Part of a small language model's weights: MLP 512 squared leaky ReLU, skips across layers.
Each number is 50 + 10 x the weight over its row's rms, rounded and kept within 0 to 99. Layers, rows and columns count from 0. The size before them is the row's rms in percent of the matrix's.

# up: layer 4 MLP up, 512x128, rms 0.0631, rows 291-317, columns 0-127
# down: layer 4 MLP down (transposed), 512x128, rms 0.0514, rows 291-317, columns 0-127
up291 094:59 57 50 41 48 48 47 55 53 46 80 53 49 50 70 39 58 56 62 68 65 51 62 39 55 46 51 36 69 29 67 45 49 43 42 29 40 36 35 22 42 52 54 48 53 33 47 45 51 43 49 55 50 43 53 46 51 59 56 45 30 53 58 59 36 39 64 72 48 49 40 59 61 48 46 60 56 58 36 56 62 45 70 54 38 40 54 59 59 48 49 59 38 57 51 45 48 56 54 39 53 59 44 38 53 55 44 55 54 71 49 57 61 62 62 45 57 34 49 48 65 33 44 50 43 52 49 41
down291 097:47 53 63 74 48 63 54 48 61 44 31 52 33 62 33 53 32 54 63 67 51 37 36 37 36 66 60 62 52 44 42 31 52 43 61 36 57 44 33 52 46 56 58 34 46 44 64 58 50 62 65 49 51 42 49 57 34 52 34 34 63 35 45 49 59 41 50 43 40 53 46 49 39 63 49 60 63 51 40 40 51 57 46 52 58 50 66 47 38 58 51 40 46 38 46 63 48 48 61 49 62 38 37 63 54 44 51 42 52 34 50 56 69 40 49 70 44 42 54 44 48 63 54 52 67 49 45 60
up292 107:52 54 57 45 47 56 30 57 27 51 49 30 59 54 45 32 49 57 59 52 41 44 56 47 47 51 56 46 50 38 48 32 46 40 46 69 54 62 44 54 41 57 54 58 58 58 44 60 61 52 46 55 41 55 29 53 46 56 39 44 66 53 56 65 47 49 39 61 40 42 62 60 27 50 32 49 67 63 48 61 32 43 47 35 48 42 53 61 65 34 45 41 40 55 53 54 44 47 52 53 66 42 67 55 53 65 35 66 36 61 42 52 58 49 55 62 76 46 46 54 52 45 38 46 41 60 30 36
down292 108:49 51 48 50 40 57 53 50 52 53 54 36 52 40 36 40 37 61 68 46 38 33 61 43 46 48 51 43 48 35 64 70 30 67 53 44 64 57 55 62 51 38 54 52 60 47 71 61 43 44 45 51 56 50 56 61 52 55 34 50 36 37 37 43 61 50 34 54 66 60 39 50 54 43 45 65 52 44 33 31 47 57 59 63 28 46 33 57 47 52 41 49 40 62 61 62 64 40 43 47 62 60 49 48 63 51 37 51 45 48 60 47 60 49 53 60 43 24 52 60 55 45 73 50 46 60 65 45
up293 095:69 57 41 53 46 61 60 64 60 49 46 44 50 48 67 51 42 57 49 57 62 64 64 45 28 66 38 44 47 69 42 41 45 30 55 53 47 66 43 44 63 54 61 56 53 56 43 46 39 48 47 49 28 30 47 50 40 54 43 43 67 59 42 55 56 39 24 45 45 51 54 56 42 45 43 43 47 48 50 51 60 46 56 56 38 48 63 58 53 43 51 41 42 24 38 40 56 44 57 54 58 48 25 67 48 36 36 52 29 47 41 52 45 63 42 61 59 72 46 50 53 33 57 46 55 46 57 56
down293 099:38 54 58 50 46 46 57 44 55 31 58 54 61 47 38 55 51 44 45 33 50 42 51 64 57 50 35 48 43 41 65 59 49 61 49 35 32 62 69 33 31 53 46 29 48 65 64 44 63 33 56 54 34 41 67 60 70 48 60 48 41 57 41 70 48 59 44 41 45 76 46 47 53 43 63 59 53 49 42 40 44 57 27 53 51 39 45 46 51 53 39 43 48 47 66 42 55 26 53 47 50 53 46 48 50 50 48 35 45 63 64 47 50 39 76 45 47 48 48 49 65 56 60 48 60 57 53 51
up294 106:41 54 44 49 47 68 61 43 53 52 57 63 52 45 45 47 32 44 62 50 73 61 47 59 59 38 57 42 65 55 48 74 52 53 50 62 54 44 44 66 54 58 38 54 64 65 65 53 42 49 52 50 49 52 46 64 60 23 49 50 59 47 40 70 56 45 76 54 56 31 58 39 51 43 57 54 40 59 47 48 55 31 75 52 52 41 22 55 64 45 43 57 58 54 54 69 37 57 36 51 55 52 54 37 56 44 39 50 54 40 58 51 48 40 45 47 57 50 50 60 63 55 34 46 41 54 66 48
down294 101:43 46 56 39 47 57 47 47 52 35 34 33 60 47 48 55 43 58 59 66 60 45 36 62 58 36 55 51 45 44 53 51 47 53 55 69 45 26 63 52 45 49 40 53 51 65 44 66 41 36 56 59 53 53 32 47 58 69 57 35 51 75 64 39 37 46 52 37 65 42 55 54 54 54 49 45 47 33 53 40 67 46 59 47 59 34 71 34 59 49 52 36 40 49 46 51 33 38 51 54 44 51 56 56 45 55 55 33 58 36 40 48 49 39 32 38 56 42 66 51 64 60 60 41 44 42 34 39
up295 104:63 56 44 66 40 46 46 56 21 51 37 49 55 50 54 43 49 49 48 52 43 48 56 33 54 60 46 58 56 52 54 45 51 41 33 47 47 66 57 42 63 53 61 52 70 43 55 43 66 33 47 40 50 51 45 55 55 59 63 52 29 52 56 68 55 43 39 58 57 49 57 51 46 34 39 56 45 54 55 68 39 67 68 43 31 56 76 69 59 40 44 27 42 45 69 30 51 40 40 50 49 44 49 68 53 56 29 46 46 53 42 45 39 50 52 50 34 58 42 41 45 57 47 57 47 50 49 49
down295 108:41 47 48 64 36 53 54 49 35 29 47 51 49 44 58 42 83 41 60 59 39 52 62 58 39 52 34 64 40 44 64 74 61 27 57 47 59 47 56 65 53 39 50 56 67 47 39 66 45 47 45 55 49 46 42 52 48 50 37 38 45 48 45 51 46 57 57 55 58 23 68 44 52 57 52 38 47 44 43 39 50 38 58 52 47 61 51 60 53 52 49 49 47 64 48 52 69 49 60 47 54 53 36 50 29 54 44 51 45 64 38 58 67 68 65 54 45 41 39 40 64 48 58 38 48 59 64 52
up296 089:47 57 39 52 33 54 47 45 44 33 38 44 48 49 51 64 42 52 61 33 45 50 52 49 49 55 32 47 46 55 44 58 58 31 54 51 42 50 43 42 62 57 62 57 50 51 47 57 74 52 58 65 63 40 56 34 59 59 42 58 51 37 49 32 28 52 43 36 56 39 37 52 46 40 61 65 57 37 57 54 56 32 50 63 22 54 50 40 40 41 40 38 67 65 40 56 56 52 52 39 42 39 54 38 49 43 44 54 42 50 48 69 45 57 52 65 70 54 49 30 53 62 63 47 50 35 43 36
down296 094:47 59 59 55 53 42 47 50 59 49 54 44 69 59 37 44 56 49 50 56 52 43 54 70 48 32 51 62 62 36 44 56 51 67 53 50 64 49 47 51 42 52 48 53 42 70 44 47 41 57 48 57 61 55 36 63 47 53 64 51 68 43 43 66 46 38 63 50 32 49 76 65 49 44 44 51 44 61 43 41 67 63 32 55 74 38 57 63 70 48 48 70 53 26 49 50 40 47 54 48 63 39 52 45 61 73 52 31 49 38 51 41 54 50 65 52 48 41 52 56 50 48 62 33 52 51 38 52
up297 106:69 50 56 50 52 37 55 52 56 47 54 45 42 38 49 60 35 29 35 67 55 63 53 41 54 49 46 37 62 56 44 52 47 49 47 43 59 56 57 35 59 47 54 55 41 46 66 38 45 35 41 48 37 36 37 65 62 50 44 47 36 51 45 48 50 48 71 65 52 49 47 36 54 52 62 54 40 35 36 41 54 42 42 41 55 57 25 38 35 45 38 33 24 48 49 55 42 42 51 57 54 44 37 31 63 41 60 64 57 52 42 41 38 57 40 65 35 51 37 50 46 45 43 62 44 65 62 35
down297 104:46 43 45 66 47 41 52 52 46 44 62 52 48 71 40 42 57 42 50 54 47 40 52 71 57 48 45 50 45 44 55 35 41 50 62 66 47 40 43 57 47 36 53 42 43 52 29 37 43 61 44 59 44 58 69 28 62 35 46 49 54 67 50 37 52 45 48 55 56 44 54 69 59 51 42 57 49 63 64 55 49 62 58 60 50 53 71 52 54 56 61 63 57 52 54 50 34 44 54 65 63 52 80 69 57 57 47 38 54 46 52 43 35 33 51 52 53 62 46 43 56 62 48 69 19 52 43 46
up298 108:65 59 51 51 27 63 34 54 36 39 35 47 37 48 50 57 59 42 41 48 31 37 69 62 45 29 62 57 41 28 41 40 50 70 40 59 52 51 35 67 49 50 57 56 42 53 60 62 41 59 66 51 54 60 64 56 58 62 51 39 51 36 40 51 62 45 51 47 44 52 35 40 56 51 31 56 24 61 61 50 56 44 49 38 44 46 56 47 44 55 52 46 42 54 58 49 54 47 45 48 53 41 49 38 41 63 32 55 58 45 44 46 55 33 27 42 59 40 38 55 43 44 67 47 49 54 42 45
down298 100:62 46 51 44 51 50 58 68 51 69 42 56 52 43 62 58 47 47 44 51 47 53 37 33 48 36 61 43 52 55 39 44 55 42 33 36 45 35 44 45 51 48 46 54 49 55 37 52 41 35 61 28 31 43 66 66 54 58 51 39 47 45 38 33 34 36 35 59 50 46 48 44 62 47 65 80 52 53 32 46 50 42 43 43 32 50 67 45 53 58 37 52 48 46 38 62 63 57 53 77 31 48 47 50 44 39 51 60 49 48 57 54 45 42 38 46 53 50 60 52 59 58 55 60 26 42 45 45
up299 097:68 46 57 65 65 49 34 55 47 41 57 63 65 40 52 46 61 51 48 63 67 50 60 57 47 46 68 58 54 35 36 56 40 48 55 55 46 41 63 44 52 42 59 52 46 36 41 56 53 70 42 36 66 57 48 59 63 49 66 62 63 70 45 47 50 50 55 70 47 27 62 45 45 46 61 34 65 45 59 62 60 56 53 51 42 71 58 53 39 65 66 56 47 53 55 60 40 51 53 46 64 48 70 58 57 54 57 50 61 51 59 56 62 39 24 54 58 62 48 47 52 52 45 46 57 60 38 51
down299 094:55 72 56 62 45 55 43 55 63 52 40 42 60 25 40 52 47 36 50 60 55 51 67 48 37 53 47 54 68 41 45 48 41 53 66 42 45 59 44 47 43 41 50 54 46 65 54 52 66 51 46 56 25 54 61 50 59 53 44 51 51 47 60 43 53 52 58 58 62 61 50 35 40 55 35 52 34 59 49 58 84 31 52 40 55 32 43 55 34 56 58 47 42 39 55 49 63 49 47 34 48 51 57 41 44 48 47 70 39 49 56 48 65 47 37 38 50 32 58 60 70 61 40 42 51 54 57 33
up300 108:64 51 62 55 51 62 31 48 50 42 46 54 57 50 43 49 61 44 69 48 59 65 73 65 38 71 57 41 50 54 40 45 42 69 58 65 70 64 41 38 61 47 43 46 48 49 28 60 64 46 51 60 48 33 40 68 57 51 52 38 53 52 53 50 63 41 57 40 43 48 35 38 41 66 32 54 48 40 44 70 58 37 50 49 32 64 43 36 51 52 42 56 46 40 52 57 55 42 46 67 46 45 38 50 52 51 40 51 44 42 59 54 43 47 48 46 37 37 48 35 39 38 50 30 51 42 48 64
down300 105:52 60 55 42 43 53 41 44 39 45 46 34 70 62 34 38 68 44 60 59 41 51 48 36 50 34 48 34 37 52 52 35 30 50 36 51 65 45 44 40 43 31 55 42 47 72 44 65 49 60 39 60 62 43 49 40 60 65 44 69 50 58 49 44 68 43 47 52 43 54 57 38 57 55 65 57 62 70 62 75 58 50 40 45 37 56 58 56 59 44 37 44 58 39 48 55 43 44 58 66 43 54 58 53 40 55 39 50 53 48 41 50 49 61 66 49 52 61 61 40 44 35 53 49 32 53 61 51
up301 096:28 70 49 64 31 60 46 53 75 51 43 54 41 82 37 51 51 61 65 45 44 53 48 44 64 53 51 56 46 61 50 45 55 59 48 34 54 58 45 45 36 55 59 39 43 63 64 58 44 55 62 43 41 48 64 53 36 64 70 57 64 64 59 62 56 35 41 50 45 46 47 58 41 60 44 51 51 62 47 59 40 63 69 57 39 43 43 69 54 39 48 54 51 50 52 54 38 56 47 53 50 41 33 44 56 32 54 53 38 49 51 51 62 50 49 69 33 58 56 47 53 60 58 54 40 45 59 38
down301 095:47 47 49 43 50 34 41 72 52 55 46 48 63 53 40 30 52 42 45 49 45 69 45 59 53 58 34 48 40 50 37 58 47 36 67 49 53 55 54 43 49 32 49 58 47 40 35 45 51 65 38 58 38 61 68 34 52 55 48 56 37 34 63 48 46 40 44 69 49 44 54 45 59 38 63 68 53 44 49 52 53 63 50 37 62 43 51 44 37 51 57 43 68 51 29 42 37 41 49 64 34 48 32 54 59 46 30 43 40 59 66 52 37 54 58 43 63 61 51 29 51 48 39 53 41 63 60 39
up302 098:38 61 33 51 44 52 39 55 59 45 53 51 56 52 39 40 51 54 43 63 51 49 40 38 53 55 55 63 45 51 47 44 64 57 29 63 55 43 59 44 32 55 45 41 39 43 49 56 52 58 41 45 54 65 34 67 48 57 56 53 47 48 42 41 59 42 59 56 63 40 36 50 45 38 44 43 46 46 60 50 76 39 60 46 44 63 63 48 45 41 41 18 53 42 57 44 34 54 59 55 72 51 42 66 48 56 54 43 41 34 42 56 38 52 33 44 44 17 47 45 59 58 54 55 46 32 33 38
down302 098:40 45 47 48 46 43 44 50 39 48 56 43 59 32 50 61 35 47 49 67 71 44 60 53 51 52 43 53 54 47 43 39 54 47 57 85 51 41 57 44 54 44 40 55 76 50 57 38 49 47 67 60 46 53 48 45 56 53 38 45 31 43 60 47 45 54 38 54 74 49 54 41 62 49 49 40 54 33 60 58 56 65 48 51 44 44 66 47 51 72 57 37 60 57 64 33 34 31 57 60 45 56 54 36 41 62 47 62 61 52 53 55 49 32 54 37 37 58 43 62 46 53 32 32 41 47 51 41
up303 092:70 58 44 38 54 46 56 51 39 44 65 60 40 50 41 44 72 48 62 46 41 49 52 37 51 54 52 58 51 53 55 40 35 56 44 34 39 55 41 47 41 57 55 37 50 50 23 42 34 50 50 45 38 50 57 49 53 47 48 44 53 60 45 46 55 50 59 72 50 48 45 54 64 51 72 71 53 33 49 28 31 26 66 28 35 57 52 61 55 58 32 49 33 50 48 59 41 51 41 38 47 36 46 42 45 45 34 56 40 46 57 59 48 48 44 47 31 47 54 47 44 44 34 63 47 54 40 57
down303 092:47 51 62 58 40 56 45 58 42 28 51 45 50 35 44 39 53 38 54 32 44 49 75 51 41 54 62 47 58 32 55 46 43 41 52 52 41 49 47 59 38 49 51 45 42 59 36 69 45 36 64 45 35 68 61 54 42 48 59 55 47 33 37 49 47 55 39 40 48 54 49 48 68 44 48 47 45 34 29 56 64 55 55 63 49 59 52 42 66 55 45 76 56 62 67 52 55 42 54 49 55 39 62 52 50 50 61 55 41 37 44 60 58 55 57 63 40 50 29 62 47 39 45 44 80 51 38 44
up304 105:61 78 52 46 33 77 58 54 58 43 36 26 42 63 50 51 44 58 30 43 24 51 50 46 40 51 65 42 39 55 44 48 52 51 61 49 38 48 60 57 60 55 31 55 61 45 40 44 42 54 60 52 35 48 46 49 38 36 45 56 70 59 58 53 52 41 41 41 54 41 54 57 41 33 62 61 49 44 57 50 50 31 50 50 46 43 46 45 48 57 45 53 70 59 65 43 38 46 63 44 51 65 50 38 46 35 43 50 49 31 47 39 44 43 51 34 51 58 58 51 59 45 26 45 57 48 58 51
down304 106:45 61 58 46 44 65 42 50 64 54 44 29 51 40 61 50 43 35 43 52 52 46 46 29 56 43 65 42 58 64 44 37 39 51 45 51 22 43 48 60 44 56 48 46 42 63 48 57 71 20 50 46 39 64 63 46 39 43 31 61 50 44 41 36 56 50 47 57 54 57 54 53 55 41 56 66 52 57 54 42 40 43 54 54 33 44 61 37 52 59 51 46 46 34 48 47 47 44 56 49 52 60 65 55 42 44 43 30 59 60 45 43 40 36 40 47 44 49 69 58 52 20 61 48 57 58 60 43
up305 099:54 56 60 61 37 65 35 56 46 39 50 54 59 51 44 33 51 63 55 58 59 55 54 49 69 36 53 45 34 54 47 62 60 51 40 46 51 46 42 42 46 59 67 50 65 57 33 47 56 37 46 23 75 47 54 26 51 46 66 43 47 61 59 50 59 51 27 46 60 40 62 56 56 65 40 55 29 52 55 80 50 47 49 57 52 45 55 41 60 71 69 48 53 40 55 43 40 43 48 52 51 46 56 52 31 64 53 50 52 66 49 50 45 49 47 58 50 52 37 54 45 42 51 35 57 49 54 45
down305 096:63 54 42 52 52 57 49 48 42 41 53 48 47 49 54 54 83 39 41 47 41 66 53 57 45 44 61 43 58 52 47 56 43 55 51 46 59 54 46 52 44 51 68 43 45 45 52 56 53 57 44 34 48 58 58 61 50 25 62 29 59 44 38 40 61 53 47 42 75 62 43 60 46 57 46 59 46 57 65 33 47 36 50 37 33 53 62 42 40 57 52 43 63 47 60 40 59 40 62 30 62 72 55 52 40 42 58 44 33 43 63 60 66 39 55 37 48 41 62 34 62 47 55 38 49 65 53 61
up306 107:43 53 50 55 45 53 53 52 72 49 68 50 45 65 24 48 57 52 50 35 40 61 50 51 50 75 54 44 53 47 57 35 44 52 40 53 44 48 60 46 60 52 53 66 56 58 44 37 42 65 50 52 65 58 82 53 45 36 47 51 27 54 39 65 60 49 45 58 36 54 42 40 42 69 37 58 49 62 59 42 39 57 35 49 59 38 45 33 45 48 51 40 38 43 52 62 47 62 25 58 55 45 55 39 61 45 41 53 48 51 60 32 66 49 41 54 53 52 55 46 56 60 60 39 43 52 37 43
down306 111:61 55 50 53 40 57 49 40 58 62 59 46 49 53 55 67 50 49 55 46 34 50 49 56 62 67 46 24 56 61 57 40 50 53 36 48 45 42 43 54 41 63 28 30 47 60 44 47 36 46 52 39 51 50 44 73 39 63 54 60 24 53 53 31 80 42 61 48 62 54 46 48 56 48 60 60 49 42 30 47 38 44 54 62 51 37 28 58 42 54 44 53 32 46 56 64 51 50 56 57 45 47 36 53 67 41 40 60 54 49 70 54 58 44 45 50 57 46 60 55 52 54 36 45 51 37 51 38
up307 113:63 52 57 61 32 51 60 54 47 54 48 39 44 28 59 55 43 41 47 65 36 47 37 59 73 40 60 60 48 53 58 42 58 56 46 42 49 42 35 37 52 46 27 65 72 35 46 41 38 53 45 67 27 59 33 58 46 41 50 36 49 43 42 72 52 35 43 59 48 48 53 44 35 41 33 51 41 48 33 46 35 46 45 45 64 44 52 32 47 55 59 67 62 67 51 45 51 35 43 40 47 51 57 56 44 53 53 48 63 46 58 48 59 53 60 47 61 43 46 50 53 55 42 59 38 53 48 64
down307 110:59 66 53 41 45 51 51 67 36 51 49 49 49 35 35 41 49 43 41 51 43 67 52 45 56 28 61 45 18 51 46 31 62 70 48 53 60 41 46 59 41 40 49 63 62 52 31 57 58 61 31 50 37 52 57 60 38 53 53 42 34 43 57 49 57 40 41 53 58 43 51 51 65 39 63 51 47 67 47 49 70 41 44 52 65 46 61 35 44 46 36 39 45 29 38 51 54 61 57 50 42 42 67 60 42 55 49 48 56 50 31 52 53 61 55 37 38 33 64 52 58 48 53 42 56 48 47 53
up308 105:56 51 52 59 55 58 55 50 44 60 41 34 48 43 68 55 58 59 48 28 48 52 59 42 37 51 47 43 60 31 54 59 54 50 54 69 41 64 61 65 52 49 56 52 64 35 53 63 68 71 56 38 59 42 43 46 66 62 50 60 61 37 65 37 64 37 36 48 42 55 47 46 38 42 69 45 70 46 49 55 48 57 45 47 51 38 61 33 33 44 37 28 49 61 48 46 55 45 64 42 53 51 27 48 48 45 44 38 46 61 44 52 60 28 48 67 53 57 45 33 62 45 41 51 55 50 49 49
down308 102:55 70 45 37 44 47 47 54 37 49 63 55 41 36 50 44 38 56 41 58 68 38 40 59 35 49 52 44 54 38 37 46 50 60 64 57 38 50 50 54 59 62 44 68 65 54 42 48 51 40 68 61 58 49 58 50 54 30 56 42 27 40 35 56 68 61 59 36 43 47 59 56 60 49 52 56 33 47 60 46 64 54 63 40 66 39 45 48 67 64 45 57 47 40 61 44 54 38 43 48 52 50 47 51 49 39 60 46 35 71 47 40 43 45 57 52 52 41 34 70 47 66 40 56 46 41 70 62
up309 096:61 52 77 49 54 50 54 45 40 49 35 63 48 43 54 62 56 57 58 55 50 61 67 44 37 44 63 63 26 43 42 57 48 54 60 39 57 41 50 54 63 55 53 54 45 66 58 56 39 48 43 44 42 46 45 50 55 51 35 40 61 48 44 42 56 33 61 25 45 50 41 48 37 58 74 37 35 39 61 47 52 46 47 54 49 56 45 51 36 48 27 47 62 55 50 44 57 53 78 50 50 39 53 51 65 37 58 72 47 43 37 56 50 42 39 57 49 63 58 32 34 45 36 57 58 41 56 59
down309 100:64 67 50 48 56 51 55 33 64 61 47 32 55 80 52 54 57 49 58 47 42 51 48 52 57 56 46 40 61 48 62 33 49 40 41 58 67 44 56 48 43 46 43 56 52 49 58 79 67 38 44 54 48 45 66 58 41 28 61 60 49 62 61 29 56 49 53 49 60 52 48 45 49 65 53 56 51 45 46 49 61 47 60 28 34 59 56 57 46 57 52 47 51 48 36 45 58 54 66 54 49 61 70 47 47 48 37 47 52 41 45 39 53 36 48 58 30 42 64 54 55 34 54 42 36 26 47 40
up310 101:55 65 49 71 49 77 41 51 57 56 45 42 39 49 61 50 44 49 49 55 61 50 53 45 45 40 55 70 56 46 32 39 65 39 55 56 59 33 54 58 58 42 49 57 46 59 59 55 59 71 54 43 45 39 57 41 39 48 51 59 66 48 62 48 65 39 54 52 60 55 47 45 24 58 59 57 53 68 68 61 43 53 45 46 55 48 52 44 50 59 36 20 52 56 50 58 63 47 64 29 61 47 65 55 47 46 51 41 49 40 46 53 56 63 45 54 50 48 47 48 65 46 28 52 65 53 36 29
down310 100:33 51 37 46 47 72 45 47 44 50 44 60 25 45 68 60 49 65 60 53 49 39 49 60 63 27 50 59 68 52 47 44 63 49 58 30 55 43 52 61 32 41 50 51 47 55 67 51 73 58 54 52 41 45 50 46 50 50 56 48 58 61 37 59 53 47 52 35 48 70 56 52 46 52 51 50 45 48 49 43 36 43 33 43 71 41 54 54 49 38 72 39 52 44 41 55 57 51 63 23 57 47 58 57 60 53 62 43 51 61 58 55 46 70 47 31 46 58 48 52 54 38 64 56 66 56 57 54
up311 100:44 47 47 37 44 33 37 60 48 54 71 51 46 46 43 49 58 53 64 46 52 62 48 62 57 69 51 61 52 38 65 53 46 39 48 42 50 49 47 42 45 58 44 70 56 61 32 57 45 41 46 60 48 59 40 63 48 39 53 58 65 42 64 35 53 54 58 51 50 39 55 73 34 72 59 40 48 49 48 60 67 37 46 59 69 47 59 43 59 42 39 50 48 56 49 41 47 48 34 46 47 39 67 56 35 67 66 63 46 49 49 61 42 62 55 43 51 73 55 58 41 55 26 69 49 54 59 57
down311 097:47 67 55 54 67 49 48 40 42 56 32 56 50 48 60 61 50 56 44 64 49 61 33 36 52 43 44 53 53 59 49 53 56 53 40 63 58 48 55 39 45 33 48 58 40 51 49 66 62 56 53 34 57 44 54 42 48 51 41 60 46 50 44 34 43 34 36 45 67 78 47 63 57 46 50 40 47 53 63 49 47 69 54 40 44 60 76 41 39 51 49 46 67 40 60 36 45 52 47 54 54 44 65 43 62 60 42 45 55 30 34 35 32 43 44 46 52 55 70 63 72 51 38 46 44 39 50 37
up312 092:47 55 45 44 51 49 34 55 45 54 36 54 55 57 52 48 68 40 56 34 70 64 53 57 47 61 29 56 59 51 44 40 39 49 40 56 56 39 38 63 40 55 54 46 60 58 45 48 54 60 38 66 60 65 48 55 45 71 33 53 62 51 66 54 68 53 60 58 63 45 51 51 47 67 29 46 56 68 38 53 50 36 53 66 41 40 73 59 48 44 38 42 47 34 43 66 61 38 53 47 56 63 41 42 37 44 46 50 52 64 52 58 40 56 51 43 68 56 52 41 53 53 46 52 49 37 77 46
down312 096:42 54 54 62 43 55 53 36 47 37 39 38 45 58 48 59 63 39 61 56 48 59 42 66 49 30 50 50 49 52 61 42 37 69 67 58 50 43 51 27 53 32 41 44 66 47 50 50 58 69 55 51 57 53 43 21 53 29 49 53 53 46 56 49 32 46 50 53 52 56 45 49 54 37 60 54 63 54 78 41 55 61 52 31 54 50 48 45 41 69 63 46 69 53 48 42 43 53 53 37 33 72 68 38 59 58 62 54 48 48 50 50 41 56 46 39 51 48 40 53 57 59 55 38 35 48 56 51
up313 082:28 47 44 44 42 48 51 38 36 44 41 52 60 53 32 51 47 35 35 58 40 64 50 46 57 67 52 49 52 55 33 43 51 31 53 61 46 53 37 47 61 55 55 51 44 44 57 52 52 45 59 52 32 66 59 50 37 45 50 54 61 40 46 39 36 67 47 58 53 48 32 61 36 32 42 42 58 37 54 39 59 50 57 38 37 70 69 51 41 39 53 65 67 80 24 60 55 50 35 47 50 52 53 52 56 44 53 52 38 50 41 43 51 62 58 44 54 60 49 51 62 58 50 48 30 49 50 60
down313 094:57 46 39 51 57 52 45 56 49 57 52 64 29 50 62 45 49 53 54 35 60 35 47 45 42 40 44 48 49 49 54 62 53 52 42 45 51 54 52 60 57 44 43 55 48 56 64 31 48 49 41 41 55 52 46 57 59 44 50 54 40 36 58 47 71 42 49 34 43 73 71 42 49 48 38 68 37 59 46 60 38 33 30 75 66 30 39 56 71 56 55 50 26 44 55 49 51 46 46 47 56 35 42 51 43 55 67 40 58 54 46 57 64 41 45 53 29 34 54 57 57 39 50 49 67 39 38 50
up314 092:47 50 29 45 45 30 48 36 61 44 46 26 50 33 43 46 61 37 59 55 50 49 60 47 56 49 48 58 68 59 42 47 49 50 57 38 24 43 60 49 42 48 53 57 48 43 30 43 54 48 36 58 63 51 52 66 48 61 47 60 43 30 42 55 41 48 74 73 60 40 41 51 49 36 63 48 61 68 43 56 75 45 42 49 42 50 52 42 47 52 42 32 59 61 50 52 54 45 38 53 41 50 68 47 44 49 41 54 57 66 47 59 45 69 51 46 51 47 37 49 42 60 58 57 50 59 48 28
down314 100:54 46 46 53 57 45 51 47 53 45 41 33 35 47 46 42 52 40 54 46 67 31 44 54 50 60 70 51 48 57 34 68 33 45 54 44 69 32 39 44 36 37 46 66 55 44 31 45 57 50 55 43 72 44 40 54 52 52 38 38 63 47 51 48 53 27 36 53 58 47 78 56 44 62 44 46 22 40 57 55 51 45 35 45 55 67 54 51 51 47 44 61 40 46 59 47 55 47 54 53 44 51 48 42 54 54 67 44 59 54 57 56 67 45 59 48 51 50 38 56 51 52 52 60 77 28 61 51
up315 105:41 54 45 43 55 65 48 48 40 36 45 69 38 56 50 61 50 37 53 63 64 40 48 72 65 38 56 44 48 64 61 74 45 61 47 31 45 39 61 35 48 66 43 56 52 59 44 54 57 45 54 48 49 66 49 40 43 37 33 48 35 44 55 55 49 62 65 51 49 53 53 35 47 46 55 42 40 61 58 56 38 26 56 52 66 58 34 40 61 47 57 61 61 51 49 23 48 56 31 37 44 52 64 35 53 36 44 57 60 57 57 57 37 54 50 55 44 42 31 54 40 56 42 46 40 52 49 50
down315 106:23 56 50 37 63 42 48 30 38 38 54 61 48 50 30 32 51 41 39 39 64 35 61 59 47 57 62 37 48 65 48 54 31 52 52 47 43 57 52 57 40 63 59 43 34 55 46 49 57 52 62 64 59 30 56 30 61 49 61 39 62 58 62 50 56 35 40 50 40 65 31 58 54 54 51 52 47 43 67 59 56 39 56 31 42 50 59 47 58 65 60 54 51 52 70 39 60 36 51 46 33 46 46 42 41 41 42 50 36 51 53 47 31 42 47 41 56 56 47 48 56 57 46 57 37 45 53 46
up316 090:45 57 47 39 51 37 52 47 40 53 51 33 60 47 50 47 39 54 56 40 59 49 33 54 59 45 34 53 52 55 60 61 48 38 53 41 43 60 45 29 51 61 30 65 49 45 53 52 56 64 38 63 45 31 45 45 51 47 46 62 62 43 49 53 49 49 55 45 47 44 41 45 57 23 73 51 52 68 34 65 40 55 53 46 35 43 50 43 29 67 45 44 57 51 56 40 56 45 48 27 33 52 32 30 56 59 59 53 59 60 61 55 30 60 52 62 59 58 61 49 35 51 43 51 50 64 43 34
down316 097:53 38 62 68 56 42 57 55 46 46 40 41 56 52 54 43 36 36 74 52 49 42 34 69 49 51 55 73 57 50 45 54 50 51 71 43 47 40 49 61 62 46 42 40 64 73 45 37 58 57 44 71 55 34 50 57 68 73 45 49 42 65 55 59 42 49 61 41 52 56 47 55 60 57 47 44 47 55 38 62 64 45 47 63 53 29 51 51 55 42 39 44 45 49 41 64 57 22 54 49 46 39 34 54 66 52 49 59 57 41 52 50 53 49 51 65 51 41 44 53 45 61 46 57 73 53 46 40
up317 105:58 47 54 42 48 41 32 48 37 40 53 75 57 64 53 58 62 49 53 37 52 55 65 32 65 50 44 47 52 48 63 45 57 62 52 53 36 64 33 50 58 52 53 65 70 63 47 56 50 43 43 47 70 59 59 55 60 47 36 67 55 39 53 48 52 54 68 65 59 64 62 65 47 68 58 51 44 44 46 47 40 53 47 55 45 56 65 45 49 57 67 69 55 46 45 48 66 43 35 54 63 63 59 61 57 58 43 50 44 57 65 50 52 45 78 53 34 49 39 30 51 52 63 38 51 49 39 53
down317 101:56 43 42 65 55 42 59 51 48 41 57 55 41 61 48 74 42 34 27 51 69 29 43 68 41 52 66 75 66 50 59 58 37 48 52 47 52 43 65 59 31 52 45 49 50 53 52 59 53 49 44 41 53 59 47 49 54 44 53 51 60 58 59 55 41 43 52 47 70 35 32 66 65 46 62 57 42 66 55 42 52 48 50 34 50 38 40 57 54 40 48 41 53 56 65 42 48 45 56 43 56 53 55 36 55 33 54 41 48 36 43 33 45 22 49 57 50 46 40 64 60 54 34 51 49 61 43 44